Part of a small language model's weights.
Size: 12 layers, width 512, vocabulary 13038.
Architecture: LayerNorm before each block, learned positions.
Training: a variant of SOAP for these matrices, 3789 steps.
Each number is 128 + 32 x the weight over its row's rms, rounded and kept within 0 to 255. Layers, rows and columns count from 0. Numbers have three digits each. The size before them is the row's rms in percent of the matrix's.

# layer 9 MLP down (transposed), 1024x512, rms 0.133, rows 829-847, columns 0-255
107:115132110078138100169130115142161104109104167151157127120101139118097108129143111066135126198073179132132139065193120123096113173147148118109136101095059140141119161157067166139106131154150170110173157147109077144158123110114076152098096149148192068152158144151222078152143127144144157144173199123058120113118150151121136095109122163096110110100114115097121171102135120088154145098154110165092095122152107207151160120114095103145099107202174085165158114118092118149165123170085174146156146048182108084125135114092193161127130168076118115139161093150131103141166158143092146142101158108147117114073154073154144130145142159117118131122166093124078149184133094117186125083146166074137136117158218099114135124127109081123179034099144149164143171170158129189206169103095099
110:109125096142123078119106153123133096163112136134091159154111124145178131090157086103130079083125109180062112108061121094154075149172082122123137165125144146129077110128088122165197133135121156136118091100141149143197145132169141116168161154097076069164133135114121098185108107120132081134114162115170097089103112189117148131128131113187097191106174112175104074177161147109116122099098112186175102158135122109159109122143109095097140087109056150155112170142172104113142058069149125115133146123082094210128131125129194087180188137154085089114109169090107193184187161104072166134130154164154124169155117114067121130117141137079141146131152086078195064145093157141081192137127116092086118144111147112157132151119074089106143145172096138058057107136194132085141126179205100
097:122161115140184095133114106067126120121115118133079142120108169136141091153127129123165117140172153114178158132193096118108125074153128173131169149089131205125133125137099147102173080215141152095159102146126141120118078126118094072104114104168098077063154073108119109142142145112147131129145072088160118103149147142127138118088138147081099105116108103117136132126139163113127129122146153185142163114138121039070150154102127125172116148154093154092158111081163102163185051087163179140091171122094081159133117145100087179105217159069153132130090171119197111155069125200135156105107093157086165061177180179181107029148149052072103119121153149120097136138101204165112073089154083133132171061127118071112175125114149122111087151148151110105143173173147122144173091151146144
109:092104125123164132132169135125139118068121148126119087094100095110116170126165153162097121187145134131121137169114116096135171158137086124101074075105123128089088172045084124101104122106121101173153114150144110045102112119161130124133085123169141153094176142137098098123112106089070181126155116109124114124147080090142123105111152052149171149161101110103159129147155130103117097125148123153152161130172110126152113184116127080058170100114129091170153134131161135161080131136116114169193132178079078171108045126128128135130156214106144148196113114105133164146109150139121097131194146161072123122102169150120118099147152105110155061121099111102123196122097093108196128158165175147165148194194141083138137181128107139059077135131138090113130173145171125193119111096170082
104:078112110176107142154115138070184131175136127102079146176155105191111158158157127100151078155182081109171149153160110129085133133093057095105167153146154116111073164160151123148102095173171139115140194126163126112141155122125102126181135106128166149141148117115139108160116176108123122124125099097108091140117153151122131173053133104121072126115134195150125099088179051123125202144159136143110078148072125115142073149145113083090130100093149136122169184165085113131115087106161164064160105146093137127143131104141092138058160093183139125092130117055110173162125088123119162121100106091106194132128131163151130095132125074133131144089168076115100130167060139132071125171144093141139118064144128109159135158150053107111088144108134144146147171139132138061115151142121141
098:106106130143158084096178143089126085156149125205055160158151093128130135154135135109127132158131127110161158158090083117162157082167068131145096142082094064083147122101160174176084096142144164119132094116095119125059127120128117100133141132148088145089158077109173097124167110121104092125130098143123177067165139164157125121141155081076172123130087182074160097088194098145164120099107155101101088111141137119127146109154081115085083113112145148153130087154099096123141111068122121084121104120181088121131162111090106161155121198162123189130145124114132134159117133080162164131204078067150111168162093150143106125182113130105134156099164108122103104165078108106096121137091106063049088120045172136143062169118092109154142120212117165093181117138190117139087078171069120
092:146132117085102174096104136110142101143117135151158109137127148146110070128162104141140118121124175110126196136124136114111096168141131151100109134118107153133108116191140120110169149147135175151140090122129119096121174089143098193141115191128145116148151121118140137113169185167054108112114151107073070021182064144141141100125117172093154181181152081152119106125136114157109114098174191140108060096098103131144158124172179145064174156116155102190173147133072138140122147154135120178134118083114145153125099206115137133152134158129180152079093147158158110142127166146105107142110099138221132128127144153067172148111148106145095174116220206155071059198096082102114155093136171158098098167147108130166150181161149062134143105139103176142118163123133151142065186092114130
091:049091120125152095136134161149113114139106132145069055080067143121127166111163119175158114131152134164164172071127205144130106138137129169116168163091156181118154116133113155129129167096150151173143139074145137136099090117056141122172148108153146146139154099119085098162113086107181118103076129099105135184090174136081156121129123109186145160134109149130162094161139176117125112144137176049163130153145084093113123118172142153168178166137120106132118135185075141015134124115100130103136151132112142129177133143174148101124074167129138109135194133118140161142115139110157119080151109053155071156087186107094146132051090175107135148099128098135128142146134169135162151174123123110122147115077133073156110144100114137120144090111152089122123141174119128128062158126128110
104:152109184109095181145107128084093159088078148122128159132152154136162171155162165103108057098091102136147084148130152073120117065114162174162099097148111115156140139131147139107137098128065103110125123121054143176160210193132095134101107107114198099171131186185121153108184176095126143123074117145166123107119151129154130170158178137118155071164183087084087147053190099158143158117126122100135161085063206161143122101095167127151184089148150117067077137087115152153127147114149131170076180092062143126111074032191171113098138109107068129135122126119118100112078095093103159116146130125085112175090127207085145154156056156119147163161093084134125158106149063188117120106095117179127104189127136150114111117120112155150180128066095136117158088131099054065158135139124150
097:100152098123081135130166174110115134158139135175114162102155127123153201075214078094148130129156137143124153085178113154088116093126075141083109164117170132101146130110164133178123134108169119118124137073056161114136177127091123116104148125112064126106134133141148136150129107116136138094132156146142143149101129092167107082095060210123082098150193192079089115147094203144105146143179113090094088142154147083123121142128095130147090086173131130113078114143125174100103203094165139150166092178150108143128107127062124081144134142104138189132127089157129114132128121157145155056141117173147175095109156117152115173144100112089116111121079176141110144132111107100154203116080060112094082113114130117147153084099185118176148101138143159099118147196091141148129181130110161
108:152104142127111102135164145154136133148090102166179094164057176146128113173144100069128136097070099135109181119124098115098142060130162169114133168111097134163116087116175086094161148181185140169130186233082106119124123113116111157131112181144164109112104158137152107132207074110079172067092233110140093154071094143154101179103176138125077136109122148169163108156111105120108104176126138143135144082204095144179174132156135138128111125121144112110111084147153149137163085151085158202097104113123095090151111109145127153171113124155120133090148083069149151168184128085161134110130115170128107135168101125098143057065095108082130134114147122099143114145106123126125124057130101174124088142113135077150121134158134109185181142123112157115100074128092118113171113136097135
088:160081130108126045072107150130117108118132095140137170153144129164126182113132068130127095134067153062057144126136124090115136146150161186144154102162097093136145151093110119167092134116104108084112125116140144106155131111105172144117091117124095134072127131141135118107094086152132116142108109132153129183108105112086165118152143048199134079119119152141100079113100130120141120130159153167100113203191133131102137153152092140186072122210119153000082160140203190131167114104124113149097192141102074212112152121136126157170082116111081104094123138118068144110139102102134135081142171102126227129146104138182145136145153135137086126114161114129122077135158098134191097125175119118091118123119083171138126175162127119140108111169091131155150110151172137107125126099146111
104:155185166119122180091104103077077085167186111096074112132099135148125138144092177127122162112133093090163140148120093084124158190138100099157163130151149084193111094173129115116164121110097118112101090127089159088075077080110168085168108168068174175102149187125144100077122107174135083140134175197122145199127163139162153124131099140117168105109128140145132105087188136096120104125106146116157177182154144115129114112195106146151130191173105124103121146148175143121139135137122084121130090176149123125111138133156129116122134147128091110089104091072171145152106111123121102095076141128124086090136087100113135110071121137153095135076135133149125157083078160064113106135111103116069114105128098137119150151144148149134129101027090136086129141165136103171143123092151115
105:103165165055126082151120148108161156121104176106157114135108174151114126097109170113091082123066090177104098117125147150121101108173147119126107125120057189046124103148153113108173151163156140150126176134117128123153118133101076103151146086065157121174134120124089135078166164121171144114055128097124150104138041166149103138153091098159135111136169130136063111102138166121107137134163114074129133156156108150162047133147139127115163108172086121154115133122157138173164063115124115114107133135099060113072176104131132059144100130095120142154147087168129111153149157092112113055117156146148094201129105120151081071172059154120098137096084143114100140158166150171133123141146121143069134212223064056162140137115104123128089085162180159117150148056067165099118151139142140
101:081062092115166126173131128155100146152121100156161114135153143061152133115121150078122122104182104150086133107164085098219138125203173112131117040056132161162135115168163062094097140111112140168156110112094157092085132093165117071115151100082167090091103090086153108130118141151133116163161175150136155148141124049128171088158117139124087114121128110099157071121166174097140145172146129147127183130145113095154172108134099174124167136160086132140134160104132188180114123114163106140089128170100137047099161168129195097114088087146101175187134131137124112138131145121141170134109125131099145152093051173165110126124157117104120061155206072087120160124097120116150150131074137175113131097118169120174135118145152180123092147076133139094131100118102132122126183101127103
097:132106090120128132099146130128133155158148146157094154147200135133072121111112175101134137136105135168170129092111105156130141125138131177113157148088086051139171149138072069097107114059106074117133177148077156126114171200180145183108168160159081136128170148109165139133118118108102191081155176132105145153165104100091134117175160166119067137166094149123128187146101135164099118137116168095128132102087072175144130145117110198160126161154088130116171139024111117108194198117112129178107148160143129084188135127138088107187128148042136138220127164159106174085120152157126159110112105098100091119104135162149119142144135157112165107136122120174135116133108143120162149148131050112127183161206132109085182121069150100115176101157107100079128144142094075141158078141149145
094:088097186146151156108151103183059115137087191126070170110128180131095065136128115165115122139152083114111054149149185140160123141122176116132121121148175135155148119139087100162122069109175115163151103187106128085122127093140121204211212121078092160098106122157133156055136131163106131119093119147134140150136088112178105137051060101093102135091144166116100115049085146133119122127124116107093162049176141165221124147124078092160175170122073087115138103168125116177110100124105085092133121111136151087138114160168159157111116174100107150075143133067140102127117131074174145122172146086077097162153153118124140151090132151206075119134121122111122063124169096108112094148082176136128168097169136120085157147139119096150151117145135151085197152178066078113108125142105194
105:103161169144158087099094134156143150151115134140118111109111069118089152110148076103117116158178096107158139118166084062080159120073170114106094151120148150158071119151104135100094055155083170163152147111109095114179200126079149195146068105095164133089129096111124102108158166115211160203191148101188134153138122091140133149167077127164096111160134143089090098154115193167057139114140130090112106126116085130083125113163102138096145142114149109108153094156153197144151124133139135152112174065122111094157142127138183118113126120127120100130140128142096177115122170102150102176119139089146190119141111123099148136052134145134089147090130129159098106143092135118105097191150108081147126147207118081104103092184115099145133175156110120075159138101088111165135196138104159
084:136145159078160042164125172132102072076132155117161116135111176159115140075137133138139164133080158125135116117141141117127140127109122143115144150159101082082189109053096183128072150112137151126110137137120116099075187187126118155152119137131126117140147111113075165131127111170136139114180108049038149138138072103094093106098166103183125095106160105119154112160129212135091147100115141169077148162115104113157105135148118138135114067167129184096123098165096150085123167166157149122148069107105119191140080127118123083170096165120118160135073169144135096218128184124150142185095195130129121105141082108185128094091185192169109166176116134093090097107075073156109084162140096133079114140127158135084142121123158113132145150171132181117104089106115166073111142135146135
# layer 9 MLP gate, 1024x512, rms 0.129, rows 830-847, columns 0-255
104:102103133196110153133122119160147169069149118076161141051118168097149151150160169124096092128112167127124131088106157108110143123065121148119120121114066100148110093157130029160094115160087120086145119097079104151119171112131128114082140100111120109067120090100131116153113131156132147153145095093126140127113135193055072107086159156087117137128114152121118185114137100108114157129129145106091115128091159128155119070157162144114133128112134080110133130175108136078145106156119121132125107152106087108121093054104077097139156076163161107084188091110094078166118154121082117148179144114097167155082110127142162169167124154118136053112127145130159124163207150103140158128031182163110091108156146119120125156142164090041116176138084129163093176136066115145121144109141146
099:127184083140163116143100150137129147040157121147066156086114174171148109107128083118198158127131113108099152126194092120169091139113128152150174082144154126129124157118131057134187128144169169119110097183173171170181196158102114065115103141131173118138152078149116096118107152124159109068117147086159129108138125135104163138106122107127062108059120040112097134119078167122135113108131130181138115116114119119128060111111082155145144137131102094067111145122146109186135073137114158174160171078153135169121148122151093102155149146095151094113102153153154116083066126098122174136120108146158113111076122084135129167168155069134086152140133118163118151122119118153135156132158114192149116117163123131130150065142166125112074155144122144166157167182177182137150191172180102
113:134072145115130122075147161138113132136117129132125136120105068119142092115135164168146136170162096085148140129147146102129099137109139147132122112145116113070123108176098107135170189111171135060079083070103144087104115089139072123116122141139111129162156110177093142085071131154084168105133165172202164158141118162104132076105158115128085114134121077120133170142065095100048052084177086123122165120110118126185136126117118142152188233096141128151080140133095134140140163127147171127156158091146113111077156150160134159096104140118134114094138066104128124144109137136218127062124103196158088159166105123120127174157116101141053079097162093105212117140169138061162103152155110171137113154137132157138119114132141078108081073122126110102146093088169169194086112115140120
118:183122135042126092065136102134115092124168159144112157098117135157135129095125148167117132070069206095130041153132131113156146074156138138126109106145118123104182133147068155127090118116141152128153113101141129128193148128121168121115125101113149165167131137122143144152146124124128137088087158073104144093164098122069120084115132126124148141197096137119163127114176193093152113091098143130171148152169129154106171064143125176144124172141127135128180101098109066142145153093146088118135165112124152107116124141116106131164113110101107130177149154156174117165081123059169088098142095227045104094169156101127090127176101185173137036155098202106139103130137146135138203143191159157101194089131125091145137180142171124148099128082176105102116116095161131118133187158137155
104:145069095157151116097085104137106097125111097143111115103139130105167060117106173164144092121118174162134123163107087080169152166116098121130128080193072135135112120087072112105072054068133117123129157152113128123109100053125154143073165185061171130114168115121106162150076139131100144056072099190161125099127110153112141111097130079075098164130156140111145074128128224174099161162098073131147120075136140131162124112126114142125111134142131085134065171094140116113075171094098092074101119106111105149118140087100102132093120090115144163123111071114149114145152086158167130095098179144092134081164117127168076125101113108180174098167076179100125177118117113110173104177157084158201085151157132139140091109126092085100129139085103141122090075097147151121136100136113113
103:088128094142130152188151144140166085087130139111109070150099115119171106086122087060144099128136167144081127174127122209149089139148072109147113162108152115054176140152145149126164135118113095126117166160063159082138163101149120108116068141139096124111081097067130162176137107132132144126128119156071131081173101148134151143149119150159098118095167144129156153116186191105130073129047178079148171110182112160128160054167117135123156128076094120162188160159117088161098184136209107175136149136176134151096089111092124108155094074108158127100149146084127085153146153148119119151069172145130127123130144116095150173084160110124095158081122130118128090098119137160121151148097111128137146105107141098116061070129101120112152150086112108134099155108115101164072125110111111
096:190079160129124157141086143117169105149117114170149153160092126121115084150054081094136074088132124086158148117172134069188123103131127122147118089142134120149101113118177112124117063123070106145128111142088170137133144126089171129155108143124150125111129113104099128109135148096114144125128150124090129115155115111127119139149075167105105167152139097136138141095135130126162223174095131148005093150105129161133111182147164091129065085114162124182145059161120094141110122083114128177112130114125126157170150110095200133093146123031106110188113143054125088146123072130079140150156114207141182141160150147142106145102175152123147104114118117126079084192088122118108083162126053157090144112137113151060218105111133129161120110163130138146115115095106117154190162135137134
107:134159156163129176074063116111097110137144135153123162126136142079088072102125087094162126132089153102127132160100166149082163176165150117191094050075115158145108097120191131157149125111148087073091129096178116127050166112159143159117124113120149096150127197134152089104121103128108179153084156132156171159111171092104174131137100101136124109108041095090100185177148071130152133118207104109114123126111165187128172081111099108079192173148153152123118151124085143113092123115120148138134076150193132152139138120114160060110132132127154120092113112136133149139128133100165089079130121110145108129100115136114129080129087095163153137153119099157146157104151106120131155101154134169095142138181153109117101150107139124075114118182087130114131117124129144065200096144191136
095:086184173146172127122156136054118200117124096154112187148178150168146136183138146104170132106148177097108104156119163141036146165082091103082087102070098137131089143173130118125127158100151108183116121121106092099138151134142123145083099180173130070095126135117104154134127191153136119128099057133132094143125127121147109098103118096150172144096120146103117095131132179103133125115206164034089173113079061175113150096109121138121088131083117112061122178113101154106176159027114154102139132100201098080115169105080120132127128121142233123198119061113109136128119080114138155114131091136112094077109172157106085146128144139096107153110133171134061138133157136124139120119125147124161145100133131096105119159096177165111084135138071077088149165140142164141133137118160114
100:064123154112134150201087123083150156168124109145171124152090175104178114114113060122106107119098130071134118100181172152091173138150123190129131105140111101110139157119129130188124133164196138156042110146100139148149185106126122124140111129092119134141175138135117113152096141177127154116210125086086137132112123157134176152120134135120108076138179156085118129085131122119135100107115104128144100121147083136140114188083194048111138155222113213125205140141107137107159165074145078180099137090136130092131124147087158157130068112134094164138099163112081135115164174171123161160096159115128124136073136099112061134107181130103121125143091152142134184169157180097145131193098138114187103108099076162119195157166115144069058139142107129119092086123192144068133191114136086
104:085156102143127097163146153146145147202116150092091170137155142118135093140151096090129173199108178119099133129086114155096120150148113119138146112077153173142135171173148080128082148087126198117100138185076134107128124168108187200164132142140143100127094094093138084114132170085121159139188083161119096157127145114071121148124051111192123159116115163092153055093161103116158111043091125141070168114104096136072088177110159075127077175116155123136145152167160083133118150088172131168175171118147103151169096122085090132103120088099154127114072168066102148134160147118050159082146134137076129073172103102168121183168151129124135120060123151103139101150133165163110112154147103109189121100127093159160092086094146047123183142149118116098135139125110099106107110166119128
095:108139155090076144099128145122134122139147085095106069126117090126133114151091104144119173162100122143128115115103126127155114104050080141131129140132155089109144114217120107134123140111129112136121174113105121192115191124104149149131160093135133126112113069155126120140110134125129115102135153125161107102131110107117120130130085108141118141218146098085171164083120132131100109123080160122160073120146082110135097082134091163134157144116197122145047167088129128158098093128110125119162104140134124167159168107092089165165173085080123139159131111092153121151073130122102183044133125104081116157129104166136145153087142117118072109124119134149133141095127067122148115050085087114174118122221151123184099113082127158159031135190136151120056185198037107126135085069160063
100:173102081093117160120080086143118078144128110103123100138133091133092170123162167171083094224152084072157144136100133146123104126098110112175154123146139153113136137132053128129160114110107135166147123084086122115153101095112114132175069140157134152144105120135139109158095143132083114058139087103129144177141067136122162142091129089133113117125134149096100088119099114095125080161124154081134084092094190165180141140126110091105111083117124093146154048187103182121124116094076145125146123147099195097092159154138103140111125061174112135163129110112110095115105135124157126103146122110199172152128168111123078193117172099167094163081147164110141135124098124180107151159152111118151139128123098076161137146099119114109138171147149108156126124068196145100122167165123127
092:155104156144199110189178119092111145083108139135138133130173119099101130148132130146127169162174165117091126179058102083178121184134178096129163090143118093145188108167068097112130126110076128156107160150170131122081123149077126133149081135129115134130126124107114135175123166123171146115098155160144120146099096072198143064136112099099111124091116086158068176144136145144119162133111113122126155121165137109105145120146164102158090130171116141139177129146120162169139075140090148118130068223123148128119162077121116095132135124147103173185131132143136167224155124145112095116146093131146138160073133134103112142165172143107152192125094118122167164142122135112184120114128119198120128152145170104181153147121116088089126103165178169117169109148102168131137110136105080
096:105087070056175079076140145131164112139106085087117090134140156131072118121095146175107138094135102153123100094096100104139079104149094112133131127168110124109146094135091099132139058132131132119128155123137080100127079085142136113119176172128087069118141105132202129127057089114148061108169148168156152183121156096211151104142097147115143136098142135104125100102132137138173095103113138075116169062164070098124161080118083128086116168056097137114174130075131187114188107196125108129149066133151133149101122155103149143187091091123100162162047148161182126222164129156150064126154152103144106095121074165126089131190150189147173128068117123130128112113114100149056102096146150109094113120110102141104097108104119100089120062179097077121144159170025137159179126131137118
097:109142141168184109100169115139103096122076181079108097133115140145176099125114159108162136127137133131076131114206183152116077145163153142119073204133126117129111087088134115117127199125161165163118130116185143154110128126158172150098152137124113131114154111137097183162130149205079117104080127148134144192183082167189133154174130074151136138165043126091214078158111153137118156060187091101156068112146131127173127129180140094165205160147170137136142137139154107075094042091085117114126132157137118171111089083199175176147161144100193064112188129146117150150140125125137198186153117168161137087126120126122142170186131147159147103154092150114082086137151129109170077151141139119119082130101179109105136163114139141190112134150198118072130172126143165110094129128107145
101:170142125123109162161111182207131102201074128079150209052145111099174126156226188161132112156161077117183161172149119104178098147138147130160120127078133112088137128153091183077116160068171057130202136127126130125135100100091152128139106104124094162072153144099069113123142150145112072149148101148110138123165114133058168130148127133136136050148178144096122134076124154109147111147090088075137132110114172154114101074157160161119114094171134150151096148063178199206118117139108094185150100096110121107186124134128141123091132141061180125118177195151136124165124168073153110102184105180151112191081046177127104086132128124139112140079150100174136110118123124161129165109084098102138186102159098121141080131105109140086158074171145090080139078164164141183140149098129099
099:126178147129135152103092135125096131103167140122112129152135118210100160144176077125145119121123134151167182138149108100135101128116133132118139070148093130131114099073155115148100154115082154226110089143099114157061139099147112104130081138152111088158159206131096104141177138114102141133153130132102142148106135106070101094142129112137097102118107180115131191120125080108150164151128153122133073171173109161183104107113163037178134113190126132134112050095100180110141137144184075133193110156191085125119202125091155154061126158066135144161150099191089142160120096164160165078138107123184159144184127090111118115176137142177127190122131137166143141136072136180152143160104159108150133182180134187097200128186142118126137102122138136122128157086115112072130107149131124
# layer 9 MLP up, 1024x512, rms 0.139, rows 830-847, columns 0-255
103:105103120148123122151130152111128104166143151111112176168157103163134120141171084082116127120126145142076105146175143132106148145218096077108170125151192145193105180144183189114112171140076125117124164073107206084191140111118162070175078158148108087089111141147100196094109144078109112108136160084167155149068090147200152133125192089137132110107167129127118136152144151150164115115094145147087101140172086173117149129157099141091121113138120095178140139076183118100112122071108136114078178087156063162139107184112109101101163116115109103103130179140079193105148142121111198182037103115184137126133135113106153138075115160147129145136139103129128156150100115049110116122198169105125117178151103162094087122102108103140134150116147118123168110137179149118126090146159157
097:140154087183165095141082159134119118093117102075141136091157170118083146131047151117180116111163100083172145134094082180145179146110166185065131121073127145082100114075095159093155146142172127107131085139116101073128133149119133098088178081119104081114183117132151122143183154113107141112184133110154130167077171143080150166116100131102119152095130168135172147078132170112114096119091129177161118105119108130140214172178066142161132144141168107144139086120113153091189063076102131130136087124157115162084142134146116153123123128121159156114123138157136061103101148154134094089115156225073182089117127185158084154104151105140120149155179178101086090101110160166121123098110177090163046160111109173119171113121168127132064157105089096168111123176180097126145176098158178
109:186134171163169108086136137106116178084144180111168128093136102138143144148147134172112104171112121105100121095085093106211156140163077149150175174135149098108147162111119125178199112151082157138157144120155144109128144065192147158070122129117058161128110158150101126152177153151149107158143195146112091138092120088064137122137181111081077131173164076163134096100156115190125150068137049165111153084062145145125157148096216124193117153121104091103058111103173126215109128080150131168179148182090090068108151131132138129159126122138110128060164127128128161089141156149156101090144105159161125116092089156170193128172074138107160118089143153124137099131154089094089141114104149134085094065135117090134056133101158131161111189128142111149134141128198138099173137173125072
100:113107116112056116117129141167128089095086182200149134106186127071157112112097123182168175122126154153089070110099124135150165117122165102098111141059122110168103110108121105086127175127081121173143088139124097094055128177132109139144110088112111171145156156178138106089109131107156021117131106151195099113138192156153151097160182113062112091150118110115135109154140089117130129147143097213073148139086095113149102108134146121106127123167129199103175115098166153120095109131089159129133092182134125112101154188118120178151148146078166159102099122140193158134152190217135113095129116132156134150126120067136110115091177123109104149125086173095079102080143150126188161099035169108171077180088135094171176090100157167159151080147112171115179086099169069082178103164192134
101:117169165165133115144108094144147149140151087108154184131157088168127180168114141065086064134125153116117141169111120100136149064126128167119122175174086090151074163160154180066114139098158119164070104097119153127091117094153191157144115141171136110171117134143109065126125137189157087127113146143089136161070134132137196214128093152128055147124110120191136178151119111103171146082103081159106095134098186130155161189104119128152148146218106126122165097146121151154110097114109171133164168206150144096108100144135099140104132110119113166086159160131110115135078067117139114096151127048127163074146112146142083118118135084085114181142138121102078110102136120172053121156081155097104131091113138155118134170148129132173162112152122132131159100170102170186106045175154137
096:192073129142174156101135121138105109148138188121135097219165136106090072152080100159117165139063126180113172095112114107138084150136143134092144194179137118133101151131163054137083114101117121091083115126097120133135135175142182115144170121100140187116137112100091162128083122161143120113144127119073123131124131122147146125162128078116101157204102124153126138151124114109202131106107070135151184159126156126093096124145112138122127172113151156204125095134173155163175114081090146107133165118147108099118143141118108136134161081130121133102140134144137099154119095091183155164150107184153068101140180099148134125130166130097101124129177127118115125168135205141153128147121155104161147122125158090126161134213154134210144085162099095054089099150110131097123114124107133
097:044156116172136140133121101109107147147204134059163106098133179191052087121141165160102124151105115118043159177147127089082102091136101108134129138123146100147083148161103152126132170151142133107153113062112121099096133130206063070171070108188143077065115141135181160085154166185133185108115159183133124118178127155106079105149150083146172148157165155126113153080128143116092098138159119106151061117128134173073151108173097188123148165174136109168109148099099186092103184131106125144159094165162053163148079099141140144105117121130125088084094154168166139108159155114179121125126121149099131108110164139127075127138094162190166113098100125106160157054127161126089142130149128151116127254080102157167054154161092140160073126118119162115135137093129103136148118155088195
106:118125137136074094110127154105170206116150116158088168151124120082129183119141073153135094169100081128112166125096098164131148146150192133149127168108150069132089127126157137143151175070131156184174115097072152103098132118126105169145164197133188210141123125128155105128148129123177129144133153142108107154167116111143134176122123176142117153121123111152145137088128064138115098111135121128122121166197175151102106142212057107194137074137122137152094197129097088155139104094214139139104067131163086137104119110108115109138109143157204120157153075167110114149071115135131128139100127087108115191118154125155037161147121118204143122155096096165095136136121107132148153116091099080116081188124179145120097130110147113159212154105154109055108076138112179135106151185122178
094:113082107131170100126131150138145054169033107088108101119174100130154180123126118114205098124173130155145100101173144089064163090127146170139143141091148130074128087146172120135146122136143092125163159127171131119129105037109162174123149133086158156108145154131123104125145129103175142155102107098150081170119120133183128127112157141141131149127046137126107116129113140148115130190121110129123067136104105142086206126079106115123168162120112077157161116135143116101126111123191091159058175143098112108110160164134133145123165172187104100169085084161123103117104120115162072194113151131127131164146069137149081127104136129124111160141122137091164102099111123117111119140118112093101050087152143125070131087127083128102127140079104139100107110151075124066122100170124089
108:125092132103102149202153134125176217159104145162158077101188199133138147105118161140141085111117126138144160156145149218138085110113177172082101151103103155166125130123078108088163127138138155140185141140078130148116169092129146136144106120094163122142080084147149084135128183145147148156089115123078120118173114139065084133159126146103122233102119097121158098103110121172075109165201100129136139149133098124162136072135163158166158124121129122160139165118179082094140109187191095088137092102186182136131162092177085113040129097132152117095160181118159146131181142151229087163095140098114133132166091164095089082131110156066124136093077168134122081108177152111093130061155165016096052089099139108151158138126156159132156185116089175077099125109118118118125179101143093
099:142120101121126140166118140115113135132127128084096130177158178151060149149081104112137120143115146142112097168166101090129178079175108171105094112097098107168111171116144091170118157125148174151125170105103129102158171178158090134091121121138180136098113121111112103155112094141159149172116098124119089147155141095073121126149021103111120150105142167066176094117111039141143058141120107112113159096131124139104157180143173089190166113115157088111117133171170110139141143113150116121071117138129121146146101153099092153099184091038109060127136048107104141165099122203095162138082125118101068082159106125119179152170112126137083096092187111103135113129127080149103093135090098116070126156105103134158087081118060120125202054096143152163108124187105139158122143147146102
099:102141079129127098104142122113114078052110099169142164100137177143158110139149120151153111100140075106149144128155099175161131138094123116146183125094136144158148057037127093092119106060131136140052138093150137055162148067108094091139169172143094157119126126081105142135131119131173121181089117114141174126125114140134122156089107089106128040124146115095070111159147107089108086213102067156152086165119086119093147073158178148125102122137129126105147144138100130137141120088123191141095140113134114161103088115128121131135117073093123168108077149126092122134122126111104117163098186114132125141187154139095153148126081089116116124127119073166114140090123165169133119171154087161126127093069111138152092090177145083113183091118112118172139106147138118109091146154123121
106:121133151094100119153114171107096136112066147105160176154106148108122140135105153136116154154125142126074124068161133099133113107184096091072136138135140135111144140105165088082160175186081092077143091130196136139078118157126145155170119078129144153126142111099136110184135134101088177182174134142120125094115113150125123096143160084112145089108131081134160152104156165123163195106208075139109168093094084190130107074074089126118172134131172130131153126157148084116137055131073165162103103163151121114097161138132091072112176110109153128210161167156111130115127123078122111125091157139164112165143107175138072139177094103096099055130066165111127144155144135076149134173160117123109128159103148106171140122137071071125130090121135132064112062129096123143143125150168140
094:138167134127123132148110127104119100155115161136137143126156207054071107109098137134154145160204078136098158126152086048119136164156160093140127132160084111115144146130131121119081140125099129112086153108099114116081105109108119138102118200151171171124086074179143092077193135099117125138147151128207188164090149145138179090095100151149114150086102084147120115176116144150156110109152077091153179129213195119093094161107158163110121125146143072126170127169126101149111057159177119128136128179137144106123112122128118154142090083027139143147129117146109156160110078136128144098158110104165195098109150095140106176191168139148111106165141109169168093113058118119157102169126147183139180167069122157174173084078104109109173116137072102132090130115093138132160111126135156
096:113130121058135090101146132115170150147138150108100189133181109104116133159071132092133145137107103110115149081100119113146153161203114109135180112133040072133152176130137102172138094097166145164100183149114145141094172166168135084235120161164103114103082134216107128122156097116174158097074087029161178145146052165062149142180158163093167153144140147166134149110097115149103104143100095116170120076131111062169104211127131123138131138134107075103128133152135083074122139104094101165094122141165142140095194110108105165156181102111153112092172138193143151151130135120176155115114187137069079136159169141113097095119151178157119116094153119078112077126161206172134124174172082130151123095125178111143130168089174157073108147165090141124092143169095169191130120112156189
092:080175168086105095123115119134129146152109075130149160106094135161074206129081160096061109127098087171154092087130097109147120152155065146125155088168134109099107083081154175093135105112152153159143078156142130041116105105178124126131134070166169192126105193125142179138143116118117153102104111162115169104145153196192133113132067098131195114086167075126059115102154184108110175149174109130126171165091114110154142131051130125114091128139168127121077128143161104112187110153089078207133119106180137163146159124104145124124108142143162078100124128157099132103050111187114143146129100117123191153127174091159127147123149152086114108096132147094084169107113156107127184140077141153141169066135143155108132171101140052100139136140098136102126146131147100089182148153126152
107:168180050194227172121126139114066139074106220141178120158155093094081167175155111145088147125172149111118158118121124140193120126160116112164145141086089173161098158146112186175136121136191215142157165106191104138120176132126168111160099096120097199162156128152132169150167096164161114122121101132091154087106111203094110136081164162051141152139107193197094117144137095208097133120143183132113052136144151177102189197112121101064105100178130102143173130072197112158140135124148132110089048158182137128112149161081104164144132078193089105144160155129097110134131145141100151130151144114134113107205150134095153138118108127167126120110145116105174126138082166155152150111160142107085148168183142137167104138144097195049079121127151082150112155109108156153125112111147146
093:152181136127132112142133101209127140122200189111158118130114155087162135117087160111101109137121181108125072147110198162147155085130140146164175177140146143142150190154136152121118144126127059145115155180160119131131095146069071154079072134121126132120197085098151028133121150164112157120123123073091099119119106164094115129121192157149142125177149103127115126167138092132145130088136124131169127125074142046073152077133111133056106089145099141151123165087135090131134096161073118115150123085098192143146071158089152106141086098137076123152118103151148096135171162179138158167130131159100104137064101090127087061076150126116169078157126156116193153131140137074101050089081097109161100103125086083148109172121122132111103124125155144144116104130140193142076125093140097